config.yaml
num_hidden_layers: 11
hidden_size: 640
intermediate_size: 1280
rope_fraction: 0.5
qk_norm: true
tie_word_embeddings: false
init_std_qkv: 0.0239
init_std_o: 0.0051
optimizer: "muon_variant"
learning_rate: 0.0108
weight_decay: 0.031
warmup_steps: 0
schedule: "wsd"
Each number is 128 + 24 x the weight over its row's rms, rounded and kept within 0 to 255. Layers, rows and columns count from 0. The size above them is the row's rms in percent of the matrix's.

# layer 7 MLP up, 1280x640, rms 0.0832, rows 1132-1149, columns 512-639
size [ 96 109 100  98 101  72 107  98 107 133 102  96 130  98  95  93  94  93]
[[113 150  85  98 125  95 139  89 103  89 124 150 132 113  84 133  76 130  94 123 162 135 102 115 143 147 141 137  89  96 140 141  74  97 130 124 118 165 178 100 139 116 143 116 124 144 108 161 117 156  94 123 149  89 143 129 148 148 135 155  92 138 144 198 112 146 127 134 160 158 153 142 112 127 101 130 101 147 136  79 134 145 116  76 134 150 142 118 119 120 126  99 143 130 136 136 144 101 101  78 135 159 135 154  77 110 135 109 157 124 126 138 164 120 118 147 150 169 142 152  97 124 117 157 128 168 138  89]
 [104 157 153 126  97 129 130 126  86  94 102 136 197 101 135 113 154 109 156 107 108 120 125  85  59 134 164 159 117 126 161 109 149 116  90 133  98 104 133 150 134 149 120 115 111 118 156 142  97 117 117 102 140 114 183 138 134 152 154 149 115 130  97 120 151 148 125 111 133 119  65 155 111 172 108 133 177  85 144 139 113 130 157 112 165 113 118 177 184 138  98 186 134 127 130 128 137 141 124 115 151  71 123 129 163 120 110 129  97 113 134 160  75 163 112 116 141 153 111 146 143 122 169  97 117 116 130  72]
 [124 118 104 127 173 121  98 121 133 125 125 146 122 100 166  82 102 117 125 106 151 141 126 151 115 146 152 100 138 107 126 123 157 151  88  98 183  83 159 134 132 106 142 151 116 116 101 143 136 153 128 134 133 116 106 131 124 114 115 161 115 106 129 173 115 161 171 116 120 145 129 147 146  92 175 150  93  89 155 153 107 113 155 113 120 135 178 124 153  93 173 182 138 148 125 159 114 140 108 134 133 123 122 123  62 119 123 163 131 135 132 153 167 115 112 138 144 113 110 134 129 139 125  88 140 106 135 134]
 [127 139 120 121 100 101 130  96 161 119 151 125 161 125 108 134  96 163 116 173 111 144 133 149 126 137 120 128 118 141 124 146 113  83 115 127 159 158 101 107 135 120 106 112 136 140 117 128 155  96 129 118 150 105  99  78 126 138 175 149 152 132 161  89  95 125 143 139 139 175 135 123 147 120 122 101  91 132 138 117 118 112 153  98  76  95 144 129  91 129  80 115 126 166 172  86 141 127 166 110 114 110 143 130 141 130 163 144 163 165 146 122 122 101 127 124 128 176 170 121 106 103 158 139 125 151  96 127]
 [ 65 102 144 107  91  95 118 113 107  82  98  93  89 131 122 129  98 124 110 104 156 165  97 179 159 157 127 171 153 117 111 141 136 116 120  88 159 161 119  56 111 151 143 103 155  88 113 175 119 138 160 121 102 122 174 131 151 104 127 104  93 149 142 141 136 177 170 116  99 141 163 135 138 118 156 124 141 139 146  89 125 178 111 101 119 131 115  99 157 125 102 134 110  95 126 145 162 164  90 124 145 119 137 120 117 131  83 126 113 114 101 111 114 129 145 129 125 139 149  93 151 173 106 152 119 126 130 164]
 [130 153 140 133 172 148 159  97 156 176 143 134 111 145 141 136 103 156 125 147 144 112 138 149 154  94  81 123 146 145 100 150 114 127 121 108 140 114 145  86 140 104  92 130 109 130 118 125 141 149 144 110 151 115 112 137 147 128 179 115 122 133 135 100 103 114 130 106 113  87 123 118 113 100 159 101 102  97 137 157 103 113 184 128 113 138 120 100 120 120 147 107 110 149 113 144 130 117 141 128 126 152 145 102 112 147 109 117 167 138 120 175 129 164 161 154 100 158 161 130 137 119 155 142 129 143 141 170]
 [131  72 138 132 116 135 102 136 106  60 138 126 195 156 144 117 131 145 108 146 143 123 127  79 114 106 112 139 151 125 143  92  93 113 144 170 111 140  76 139 134 129 142 148 123 122 115 118 124 127 141 118 110 141 117 104  86 153 117 180  97 136 130 153 147 143 117 159  77 150 140  87 156 124 106 141  72 144 120  66  95 117 182 148 178  97 100 181 111 116 142 116 110 138 151 158  96 141 142 143 126 128 111 107  84 124  95 157 101 136 125 133 149  96 139 153 114 111  90 122 147 116 132  87  69 136 145 152]
 [107  99 147 133 131 122 132 123 151 148 146 122 132 149 123 158 139 127 109  77 131 147 131 104  98 133 150 153 130 110 125 127 131  83 189 131 100 148 141 107 149 129 123 161 110 123 154 133 104 141 131 131 105 104  65 174 153 143 109 122 113 146 140 115 116 137 137 132 148 148 106 126 123 107 121 111 129 138 130 105 135 119 134 156 129 129 149 130  81 114 112  99 138  98 152 123 147 121  89 163 115 114 143 155 119 135 190 104 126 109 137 176 168 152 147 123 110 152 139 150 108 162 134 153 122 158 113 168]
 [107 140 100 126  93 106 110 148 133 103 101 142 182 149 111 135 111 108 129 117 116 128 165  83 121 122 150 176 141 115 119 122 108 133 132 124 132 125 125 129 120 164 117 155  91 102 170 108 118 125 160 163 152  93 144 123 143 116 151  98 165 124 152 129 114 123 145 149 102 117 144  71 106 146 126 163 111 140 134 104 119 132 128 155 135 117 141 131  83 114 139 107 101 123 100 120 124 134 137 121 147 138 114 102 123 125 149  94 120 139 126 117 142  92 136 150 106 168 106 163 140  92 132 130 113 145 158 125]
 [129 137 117 159 165 106 125 114 110 136 151 116 134 170  87 136 156 105  98 131 173 137 113 154 120 122 151 118  80 104 135 143 133 148 143 145 119 154 114 126 168 102 144 117 109 135  62 163 130 113 158 145 135  93 100  96 161 160 133  94 133  68 122 125 116 150 109 117 148 159 152 114 134 138 121 126 111 155 145 117 150 123  96 144 143 168 152 146 132 121 120 144 143 149 165 126 102 119 150  74 163  87 144 115 114 139 144 136  89 127 151 115 150  75 115 148  85 154 112 127 121 119 133 143  97  99 125 136]
 [164 142  94 192 129 156 120  95 153 109  75 123 130 137 118 108 146 155 152 104 137 159 112 121 108 128 119  93 122 105 125 111 118 127  90 176 105 120 135 130 135 182 150 122 109 143 141  87 138 104 148 125 147 134  94 121 115 123 120 136 145 177 104 136 123  87 152  89 184 103  94 105 146 109 117 130  96 108 143 128 136 128 129 143 133 145 105 132 119 154 114  54 143 147 112 145 148 125 103 140 171 161 128 106 125  74 133 104  88 133 155 118  84 122 109 131 101 108 139 143  78 150 121 110 129 149 123 148]
 [161 111 133 107 129 123 133 141 121 153 153 106 135 118 163 140  98 128 120 148 160 102 167 152 115 153 146 113 174 134 132 133 141 126 139 118 125  96 122 112 133 149 103 131 158 124 131 104  59 140  86  85 121 156 165 174 115 114 121 157 152 105 132 128 125 117 132 116 126 126 156 111 122 128 110 150 128 154 118  80 135 156 143 139 153 126 136 163 132 152 167 128 118 119  87 159 118 154 124 121 119 148 136  74  90 102 131 108  71  91 128 126 127 152 166 185 124 143 114 115  95 115  55  96 134 114 108  86]
 [164 103 108 111 112 121 145  93 127 112 147 146 132 102 148 121 108 132 160 105  92 113 139  72 162 129 136 121 141 110 129 149 164 127 124 116 155 169 149 153 110 125 143 149 114 154 187 129 139 123 137  82 167 119  93 143 138 160 116  94 100 146 130 113 118 167 123 131  81 175 123 135 106 144  86 148 145 110 141 133 122 106 155 124 173 151 162 116 146 117 146 113 180 127  97 125  95 156 126  75  83  85  93 113 122 135 126 114 101 128 129 136 145 103 124 105 161 127 144  91 123 132 121 155 110 160 164 111]
 [147 146 128 142  32 141 142  96 121 162 132  99 147 129 123 127 123 151 114 102 149 134 122  81 123 125  98 143 151  98 122 120 118 120 140 129 118 109 100 129 133 133 116 146 133 120 105 113 103 139 122 150 125  90 103 126 175  95  91 132  67 157 131  95 182 111 113 140 140 156  83 111 132 147 148 139 144 150 115 105 143 141 105 118 118 152 133 145 136 127 146 106 108 107 119  89 131 122 160  97 134 133 116  61 120 115 162 137 129 119 183  98 149  85  95 189 138  62 136 110 177 126 168 101 131 134 131 115]
 [122 142 126 130 131 144 117 119 163 141 148 147 130 116  99 117 117 131 130 127 135 107  78 142 175 175 120  93 138 142 158 125 123  99 103 118 136 157 147 125  96 168 174 157 130 125 146 137 164 136 148 123 107 130  84 146 131 130 136 125 148  92 130  98 183 121 148 122 116 121  76  90 143 156 149 123 105 111 148 156 134 120 116 149 160 123 117 106 131 127 148  78 120 143  64 114 128 119 133 144 103 115 148 122 113 135 100 147  92 130 127 135 123 116  96 104 150  86  80 165 156 121 118 112 146 149 119 139]
 [136 152 148  92 170 117 153 146 120  97 135 125 135  91 136 140 130 134 146 120  94 148 129 121 108 112 133 167 139  92 117 139 122  99 101 129 123 124 119 141 170 119 133 105 128 100 137 116 150 144 118 117  95 112  96 129  86 119  76 134 129 108 109 154 121 149 149 146 167 126 133 124 149 122 116 136 172 153 111 108 126 129 137 127 162 106  93  65 120 105 121 117 121 110 160 153 130 105  73 129 140 139 107 150 157 100 173 150 101  95 133 137 130 153 124 144 141  93 152 107 128 145 126 116 131 113 127 121]
 [168  93  96 153 112 125 154 134 136 119 129 121 137 162 135 117  72 114 138 120 159 144 181  92 124 110 138 135 153  83 146 154 181 132 157 130 144 165 122 116 146 159 126 106 132 114 139  95 134 148  95 161 113 131 134 124 172 122 137 162 120 117 139 151 128  88  94 151 109 119 130 137 100 149 132 199 120 117 187 150 126 144 148 122 121 118 127 139 132 141 129 136 122 131 150 127 129 123 123 100 177 130 123 113 120 150 136 150 144 169 148 139 111 111 161 136 171 199 103 136 133 135 176 143 138 148  99 159]
 [139 101 113 139 134 111 155 142 132  71 117 171 154 156 151 165 122 127 141 140 149 159 114 139 153 127 108 166 167 144 128 127 160 146 144 156 121 129 157 125 146 117 138 147 138 139 153 147 105  88 157  93  97 163 116  67 102 128 139 169 129 135 119  86 134 130 133 109 107 148 164 161 166 152 128 124 164 123 122 152 124 141 109  89 112 148 132 142 115 103 133 142 179 106 145  96 124 112 135 129 139 137 119 115 155 147 136  92 129 143 136 136 116 137 149 148 127  97 124  91 152 144 110 129 111 138 169 116]]
# layer 7 MLP down (transposed), 1280x640, rms 0.058, rows 1132-1149, columns 512-639
size [105 117 102  86  96  89 100  99  97 103 103 101 130  99  98  96  95  95]
[[125 147 107 125  98 143 135 108 105 105 169 118 180 102 126 150 131 153 148 105 113 122  91 137 138 162 126 135 130 173 123 137 132 121 122 117 108 139  88 116 125 173 131 125 130 151 137 113 155 116 165 138 138 165 118 140 140 186  94 122 120 113 168 131 123  79 177 124 134 153 166 142 106 136 145  94 159 122 167 116  79 124 124 126 135 116 142 126 103 122 142 126 177  88 132 153 142 132 149 124 171  94 208 127 155 105 107 173  96 165 135 114 112 186 111 108 140 126 120 179 123 122 142 131 116 102  95 110]
 [ 86 124 128 139 145 180 146 114 146 130 159 156 154 131 206 164 190 174 122 117 109  99 113 164 115 133 102 166 122 107  78 128 165 115  87 131 107 137 126 162 110 115 153 160 100 138  98  82 121 117 114 119 133 142 167 143 142 106 169 129 107 141 134 123 125  98 148 145 149 121 111 152  92 102 138 123 127 100 146 116  73 119 153 167 137 152  71 158 114 137 130  84  68 111 133 115 112 114 118 144 139 140 137  94 149  99 146 151 109 125 117 139  86 147  87 127 142 103 152 140 118 142 140  99 113  89 127  92]
 [150 144  83 120 159 116 111 132 136 134 152 120  93 156 157 147 123 149 151 155 129 105  71 193 122 146 157 111 157 134  65 128 130 158 136 179 143 136 116  89 136 118 187 139 135 110  92 136 107 100 111 155 139 142 149 113 142  95 103  90 105 107 109 113 139 138 113 169 168 124 111 150 129 153 132 151 104 112 118 128 133 103 136 140 116 183 153 145 121 110 112 155 110 134 110  94 168 129 109  82  98 125 136 134 111 136  99  72  95 168  92 149 135 159 112 141 132 141 132 148 119 121 124 160 160 100 167 103]
 [134 127  78 153 133 129 119 100 138 161 111 146 122 108 106 109 117 124 173 109 132 128 159 153 132 112  83 148 105 157 115 102 149 130 109 152 136 113 113 122 117 128 131 149 134 116 107 147 139  67  98 111 121 147  95 118 138  93 147 118 151 121 116 144 163 162 110  98  99 149 123 172 156 142  91 117 130 114  98 107  85 121 118 124  99 108 153 144 107 125 136 127 122 153 120 144 132 135 144 125 121 104 185  62 134 146  97 112  99 130 117 134 158 127 147 130 180 186 129 163 151 113 107 154 133 194 141 134]
 [110 126 123  79 120 157  98 121 119 180 116 182 105 151  97 151 110  72 136 145 107 137 143 158 101 147 113 157  60  84 141 149 110 129 113 110 132  99 129  99 132  81 179 168 136  83 124  94 127 156 129  84 147 123 129 144 117  84 135 103 126 164 128 119 116 157 162 130 175  89  90 121 105 114 120 135 168 125 115 123 112 148 180  98 112 108  99 110  92 113 134  98 130 141 164 154 140 153 119 140 107 143 175 155 121 106 117 131 137 153  87 121 113 122 128 107 203 124 131 148 106 128 156 128 157 191 122 157]
 [126 129 130 159 122  97 100 115 175 146  95 117 147 117 118 143 150 128 170 142 109 119 136 137 155 134  99 121 146 112 113  89 133 107 134 130 120 154 130 130 145 112 165 130 109 149 138 117 161 116 138 134 116 153  86 132 156 129 105 102 105 125 150 122 142  98 123  90 116 110  75 156 144 122 157 118 119  89 160 152 124 119 130 113  86 123 117 136 173 141  96 158 118 156 122 137 143  91 129 123  94 105 118 163  97 146 141 187 142  61 109 128 105 118 155 162 129 143  84 115 130 143 130 139 151 172 130 149]
 [132 106 135 130 163 122 115  86 133 123 169 104 114 124 147 131 118 111 119 124 123 173 137 155 151 129  87 114  92 100 121 114 115  96 127 119 160 160  80 152 174 149 124 122 107  82  92 137 103 121 154  81 162 105 108 117 149 164  94 117 139 133 134 128 115  87 126  90 110  92 128 104 119 134 109 118 112 140 137 120 121 120 117 174 157  78  81 140 117 142 153 135  86  81 112 125  72 114 107 123  96 171  90  93 108  87 115 114 162 139 109 142 129 103 119 119  89 104 120 170 137 123 125  96 174 105 111 117]
 [151 128 148 137 114 120 135  97 125 113 166  90 104  87 140  60  84 134 150 114 142 136 126 117 174 128 107  87 147 134 132 119 142 129 184 138 113 123 104  94 109 132 152 174 118  77 112 138 113 102 103 148 116 127 112 107 140 119 106 112 138 109 170 161 108 151 106 106  93 157 109 141 113 116  96 137 128 142 172 125 132 101  91 130 152 125 138 127 115 148 133 121 123 148 191 141 117 129 165 159 186 137  57 134 126 133 124 120 169 110 123 119 111 135 128  75 161 116 143 114 125 141 115  79 155 100 104  94]
 [137 139  95 114  89 123 148 144 111 145 171 112 146 159 117 115 153 150 118  93 156 176 120 126 138 123  88 170 133 129 107 106  80 108 132 152  75 105 127 116 120 157 117 137 149 131 130 125 154 150 168 141 125 119 117 152 136 104  98 177 136 142 102 115 141 160 132 109 115 144 137 114 117 118 190 130 154  95 123 162 160 100 104 101 119 115 111 149 112 137 114 124 118 145 132 106 112  80 125 172 102 100 255 157 116  91 141 128 117  69 110 142  63 154  82 112 122 163 133 110 153  98 122 142  96 161 112 153]
 [152 126 102 164 148 113 150 132 127 119 155 129 151 158 107 123 145 129 106 138 171  91 107 109 168 118 154 132  92 155 135 122 102 145 177 151 110 154 113 153 128 114 141 134 145 168 130 141 127 116 153 130 108 153  95 103 136 110 124  85 105  55 133 175 144 138 114 144 167 123 133 116  92 120 112 141 124  96 141 159 108 113 115 146  98  84  94 110 139 124 173 117 110 126 106  93 109 141 124 107  99 108 109 135 132 118 130 108 141 119 123 145 126 116  85 148 131 117  92 143 128 124 135 148 120 213  87 143]
 [162 129 130 152  97 136 130 105 111 135  86 153 136 120 150  95 155 129 142 150 131 122 109 110 124 153 129  92 110 114 187 135 136 122 175 145 142 118 118 129 112 127 131 117 104 143 159 100 143 131 103  93 152 132  87 148 122 116 122 142 167 125 117 130 139  80 127 103 155  97 145 113 155  88 140 107 119 128 155 133 124 135 116 138 162 157  64 138 138  94 144 100 130 163 148 176 112 107  76 111 129 144 178  86 108 108 109 124 127 152 138 147 128 139 104 137  87 157 174 165  97 130 156 130 119 165 102 140]
 [165 111 133 111 137 118  99  99 139 143 154  86 149 120  79 147 158 140 107 108 176 117 113 143 133 170 152 112  75 145 123  77 134 114 157 174 179 116 161 127  97 130  87 118 169 119 140 138 128 130 149 139 138  98 149 145 114  84 121 150 111 106 122 127 137 118 116 140 108 114 102 176 129  86 121 141  97 121 151  79 148 117 106 135 204 143 150  97  92 144 142 123  88 136  85 108 113  97 118  86 137  80 150 117 103  96 135 119 130 104 118 143 116 136 165 113 126 148 111  91 123  78 136 126 133 129 121 111]
 [ 98 138 149 144 113 133 124 132 158 112 132 166 137 114 142  99 135 145  72 139 130 157 130 127 143 121 126  95 123 166 152 187 137  79 170 114 122 163 113 130 126 143  91 139 138 127 117 149 105 132 148 129 134 129 172 115  96 104 132 131 102 118 143 139 122  98 130 119 136 143 167 147 155 145 119 120 104 142 129 145 138 165 150  97 116 123 157 144 134 159 138 138 112 111 110 134 127 167 136 161 141 115 255 114 138 152 125 157 128 110  88  64 150 171 103 169 125 113 157 167 131 106 126 138 166 122 136 139]
 [ 74 108 112 117 119 141 134 137 122 142 145 129 123 157 164 159 102 110 127 154 124 171 129 120 123 142 153 110 190 133 143 133 117 132 185 153 117 155 143 139 163 129 130 110 129 106  95  87 102 158 150 141 156 186 112  96 135 121 143 119 141 183 116 102 122 163 119 161 152 170 145 170 157 162 128 143 122 149 112 123 133 138 124 124 131 124 132 136 126 142 159 157 130 127 127 117 118 131 155  93 151 113  50  87 157 178 111 105 118 121 153 138  88 103 176  97 123 139 123 154 141 107 128  95 139 190 139 148]
 [112 117 132 123 140 119 140 134 118 136 104 156 125 115 104 121 116 142 150 126 109 137 119 162 147 156 131 157 113 130 126 152 126 104 108 126 114 152  95 109 134 177 113 147 119 111  98 121 125 105  96 119  99 152 146 153 147 187 118 140 101 168 120 149 113 156 103 112 125 151 135 126 130 133 134 131 123 153 146 124 131 106 148 150 121  58 157 150 162 128 111 151 128 187 100 144 111 129 161  95 141 158 119 110 116 119 119 114 151 135 153 159 142 108 109 120 140 126 177 125 114 125 132 150  67  85 143 164]
 [101 144 138 181 165 151 135 101 157 125 130 103 136 139 178 122 164 129 115 103 107 138 161 120 110 134 127 120 127 142 113 106 148 137 123 164 112 105 183 129 113  44 138 139 164 100 147 104 129 146 147 144 128  97 120 125 193 130 115 121 128 121 114 137 161 124  81 151  94 139 129 130 154 137  84  96  89 116  84 119 153 126 146 158 123 142 111 146 134 124 140 136 122 132  81  85 137 112 127 122 104 126 101 187 112 127 145 156 146  81 116 144 157 134 146 144 201 118 121 117 106 167  84 120 143 158 143 170]
 [151 103 160 143  92 173 140 114  91 147  69 115 139 127 118 121 109 107  81 150 105  96 142  87 128 103 116 135 117 106 170 121 150 166 160 162 105 145  91 108  96 144  82 168 126 137 139 119 104  93 153 127 125 155 112 113 147  95 123 124 130 144 122 136 144 102  99 152 109 153 109 141 129 126 133 158 143 135 114 125  69 127 137 118  90 153 127 112 159 154 122 132 144 138 149 121 176 122 101 122  94 162 130 136 118 119 120 116 119 136 128 177  99 127  81 138 196  96 125 158 113 115  98 108 138 127 143 116]
 [165 123 106 140 139 139 122 127 168 121 144 123 131 114 155 104 137 104 113 128 105 137 170 124 125 137  90  74 117 154 147 141  88 113 156  88 130 136 139 134 155 191  83 143 104 142 145 131 148 130  89 120 178  93 123 127 119 122 136 124 126 104 169 116 156 142 130 128 128 118 139 123 150 119 119 138 110 137 118 157 132 155 134 142 172 129 144 158 162  90  79 153 118  80 146 121 109 126 135 135 153 190  61 102 106 150 162 164 121 104 128 143 163  99 135 147 184 111 152 145 107 117 148  97 162 130 103 101]]
# layer 7 MLP gate, 1280x640, rms 0.085, rows 1133-1150, columns 512-639
size [111  98  94 100  95 104  98  91 124 106  94  98  97 100  93  96  96 101]
[[102 137 142 128 100 105 146 121 116 113 110  69 127 102 139 121 148 144 138  89 116 138 167 147  58 112 124 158 124 145 130 141 136 115  79 147 104 101  93 134 165  76 151 101  95 128 112 112 123 128 167 132 147  89 146 162 128 103 137 154 124 138  65  90 103 122  87 111 146  90 101 146  86 173 109  80 156 111 123  95 147  93 161 163 131 177  85 124 115 164 118 167 149 144 163 128 114 126 128 110 160 100 129 114 109 136 125 144  96 165 135 156 101 187 102 123 110 138 124 161 105 121 166 139 101  80 111  79]
 [144 137 124 127 130 133 141 103 168 127 117 112 131 116 163 126 129 179 131 145 175 166 156 157 190 121 145  99 122 107 121  98  95  92 145 127 134 109 115 153 159 105 134  81 143 131 103 121 160 157 129 155 114 104 104 130  96 164 133 134 127  92 106  73 176 163 104 148 112 115 126 138 152 146 130 168 124 123 112 150 145 117 124 148 127 112 172 132 142 119 141 105 103 179 140 141 108 136 109 111 126 144 121 135 132 171 137  76 127 130 128 116 201 168  84 146 116 165  76 158 146 112 142 148 127  99 132 163]
 [104 122 130 153 155 135 107 158 109 132 114 197 153 145 143 116 124 100 164 161 128 123  96 164 115 112 132  87 147 126 132 101 174 125 100 107 131 124 111 118 121 111 159 114 133 114 126 145 131 133 126  84 147 144 148  75 157 125 148 161 150 130 142  88  91 138 168 102 132 122 127  69 160 119 124 112 101 120 125 132 143 133 160 136 100 141 107 116 102 126 127 109 118 150 126 130 115 134 106 138 138 124 148 151 130  90 116  99 131 117 114 130 114 119  80 138 118  81 116 118 101 168 143 153 143 163 130 153]
 [115 166 106 109 152 109 121 122 154  90 131 156 105  98 125 148 169 145 147 147 152 162 131 124 167 135 156 105  83 157 110 122  99 132 172 132 143 128 159 125 156  90  80 123 171 116 104 137 128 158 132 138 126 126 152 165 112 124 109 117 136 147 159 127 168 151 108 115 119 137 146 151 107 124 148 114 176  99 126 106 113  94 103 129 129 126 106 138 128 141 172 194 161 133 151 115 160 130  92 171 133  63  98 126 118 152 155 173 177 121 117  63 123  82 100 159 162  77 149 134  95  99 143 137 137 101 178 129]
 [136 110 170 110 113 131 126 142 131 115 118 131 118 137 109 138 142 143 100 117 125 177  68 131 159 109 113 135 150 123 142 112 147 116 156 162 121 131 154 161 129 121  80 145 111 137 123 123 131 129 103 151  73 117 145 111 100 155 148 126 106 134  94 134 163 143 137 123 137 156 165 165 128 124 118 137 136 109 126 128 118 127 102 122  89 117 106 135 113  77 131 142 103 116 149 131 110 121 110 116 128 132 128 123 126 132 149 108  63 127 174 107 136 101 120 114 124 133 101 153  93  82 123 133 106 182 138 129]
 [165 123 181 156 122 149 107  53 117 108 167 137 123 125 125 137 163 107  98 145 177 142 122 150  86 132 127 109 129 125 159 152 157 109  73 120 123 132  98 128 134 166 118 159 149  80 110 137 157 109  92 140  81  97  85 108 143 128 131 156 133 112 120 145 105 118  90 149 118 112 136  94 137 140 120 152 142 149  94 111 148 123 126 135 167 117 151 115 166 134 156  97 118 106 132 114 134 128  59 131 130 150 105 162 139 123 127 102 127 143 123 142 134 132 153 128 162 159 159 170  96 125 160 140 126 137 131 124]
 [120 117 138  99 180  79 109 161 139 131 154 121 113 132 156  98 163 173 130 162 125 138 143  90  97 100 133 137 140 138 118 126 177  83 149 134 130  75 152 128 133 122 202  84  98 161 117 135  92  97 130 115 127 122 192  74 119 136 158 131 134 111 123 123 152 147 126 119 119 162 115 147 106 158 140 126 156 148 141  92  85 120 134  99 106  80 119 153 130 137 135  81 150 129  87 154  86 109 136 126 106  92 120 126 113 140 112 150 136 141 148  88 127 137 121 128 151 149 164  98 139 117 200 112  80 124 140 117]
 [122  98 143 142 164 129 138 130 134 104 132 202  92  93 154 120  77 122 114 142 127 157 120  94  85 136 129 121 154 118 116 133 132 135  91 144 117  93 108  94 140 134 123 129  99  94 122 178 105 178 138 137 101 138 140 104 149 124 160 142 155 119 105 147 108 112 129 140 117 132 144 110 104 133 131 134 118 136 138 120 124 133 103 163 173 139 111 113  89 134 115 133 149 110 147 139 119 148 103 111 150 162 130 106 149  71  67 155  93 125 128 134 172 115 117 150 137 136 161 128 121 126 153 155 130 128 126 143]
 [127  93 151 123  97 125 144  76 126 117 177  96 154  99 166  85 131 154 135 145 120 116 165 127 115 140 112 128 182  84 128 135 136 161 135 119 150 124 133 108  92 184 164  79 105 130 132 130 124 127 101 117 103 118  90 149  98 109 173 129 118 166 121 143 125 141  88 106  78  96 103 129  98 117 177 135 124 122 153  74 132 128 114 109 121 130 147 143  94 113 115  87 131 103 136 169 133 115 111 175 144  89 115 143 114 115  99 129 108 143 171 132 117 100 131  91 140 118 165 105 143 122 123 140 113 118 147 105]
 [131 122  81 134 137 117 136 121 126 115 153 133 145 153  99 134 105 114  98 152 149  89 119  78 124 172 135  75 101 152 137 152 157 151  97 169 147 143 115 129 102 114 166 131 124  98 129 117 158 109 121 153 152 126 112 148 130 126 107 164 164 124 155 120 170 139 117 150 134 155 135 133 123 111 114 104  83 127 112 160 138 133  88 108 111 113 121 146 102 129 119 180 147 168 105 112 147 148 139 139 152 133 121 176  89 113 115 142 159 136 107 145 151 118  87 165  92 130 152 117 148 114 144 135 130 139 122 139]
 [118 152 116 164 105 138 122  92 134 129 142 138 110 103 133 111 136 116 109 144 124 111 161 127 121 124 155  88 135 153 150 117 136  96 136 114 124 131 161  99 128 130 107 205 118 109 159  84 100 129 119  94 134 102 164 170 174 115 120 104 119 115 144 168 144 120 131 147  96 105 130 163 141 143 134 129 107 172  99 108 134 167 110 135  93 109 140 123 133 162  97 158  85 146 138  91 184 133 115 130 124 125 131 116 155 111  99 102  96 130  96 132  63 123 170 139 140 143 112 110 158  92 126 116 134 113 132  98]
 [136 118 154 143 118 144 125 139 109 116 131 148 144 168 135 133 147 137 124 147 139 121 143  86 103 126 113 117 139  75 121 104 119 125  91 118 158  83 145 146 161 168 142 131 108 142 142 128 125 104 150 153  70 132 139  93 168 125 159 149 124 121 119 131 130 157 170  92 119 120 124 151 137 128 176 157  85 116 113 127 114 136  72 134 115 195  89 108 168 115  81  77 142 130 123  75 138 123 138  88 140 126 108 141 120 155 105 107 129 148 134 174 136 137 147 105  93 134 129 120 112 148 149 105 144 162 104 124]
 [119 161 122 122 150 103 120  83 148 157 110 120 142 154  77 113 158 159 121 126 131 111 144 137 154 147 102 125 142  98 121 147 154  99 121 109 101 146 159 130 120 106 111 143 120 153 157 146 143 117 137  98 124 162 133 143  94  91 134 156 117 166 121  88 104 158  88 110 157 130 142 168 174 147 119  92 114 150  73 130  95 139  99 116 158 126 107 133 146 128 143  84 131 109 103  95 136 110 102 137 125 113 143 133 109 140 164 149 142 147  72 142 156 138 153 121 106  94  79 108 189 150 124 122 119 131 106  82]
 [136 142  88 101 122 101 125 126 127 115 123 121 128 156 121 172  89 109 106 142 119 109  95 159 127 144 141 139 119 132  91 132 106 133 125  95  98 115 124 127 126 149  99  68 108 120 119 109 112 144 130 117 151 155 111 135 143 158 139 124 134 104 160 136 133 149 137 152 167 153 149 156 123 123 117 147 157 109  93 131 145  71 153  87  92 113  93 120 100 132 148 113 112 115 123 143 137 140 138 109 130 110 124 141 144 136 141 125 165 106 142 129 120  85 134 132 118 116 111 125 100 136 111 101 141 151 189  99]
 [177 169  71 125 139 154 107 123 134 125 133 117 125 143 119 149 139  95  87 114 160 126 142  82 174 122 130 113 128 153 116 116 121  94 139 117 112 154  73  91 131 126 128  97 111 177  83  50 121 145 132 133 129 151  95 130 131 122 122 144 145  75 143 140 137 113 137 163 137 102 138 117 105 120 127 115 138 158 146 147 114 100 114 124 128 156 148 136 133 112 148 107 117 155 105 165 100 118 157  94  93  96 115 126  72 112  95 120 124 118 104 158  93  98 146 111 125 176 106 155 155 138 150 143 184 103 143 142]
 [133 108 132 120 146 147 107  97 118 108 133 113 149  88 110  94 147 151 142 144 127  81 104 110 113 149 156 116 112 120 120 106 121 141 159 133 103 183 169 138 127 126 166 122 171 178 151 129 131 134 137 162 144 138 115 117 101 112 142 115 125 127 111 149 122 119 178 132 154 142 142 123 139 133 152 125 118 122 158 131 129 143 116 136 131 128 127 121 127 103 115 137 120 148 130 125 142 170 144 122 110 105 123 139 144 151 112 166 125 150 141 131 126 150 146 120 136  88 173 120 100 136 103 123 136 101 137 167]
 [120 139 109 163 158 143  94 170 114 101  95  83 122 118 108 107 123 138  87 108 184 131 128 132  75 151 111 149 102 129 132 110 114 115 173 151 100 118 121  93  80 128 165 170 149 137 175 152 164 119 139  96 118 164 133 128  94 162 146  65 113  72 145 116 132 123 145 131 125 117 116 147 113 149 133 127 127  90 129  61 144 160 111 133 126 142 124 161 161 109 143 129 117 110 111 150 139 141 139 121 163 160 118 145 124 122 148  87 108 128 135 118 126  92 147 125 127 108 107 125 138 146 159 153 123 148 116 162]
 [163 124 153 103 146 117 114 174 147 127 105 115 168 112 166 125 107 153 110 138 124 102 100 103 152 115 108 131 154 119 127 112 180 128 129 104 143  70 113 134 171 149 153 144 116 157 120 127 118 134 148 145 115 101 109 154 149 136 140 148 122  93 153 145 104 117 143 138 135 124 159 139 109 137 155  90 132 158 122 115 127 136  74 109 121 165 120 134 122 137 121 125 137 155  90 126 154 168 170 147 154  93 144 138 159 174 130  88 126  98 136 123 189 113 137 136 110 175  56 112 154 120 126 162 136 175 127 123]]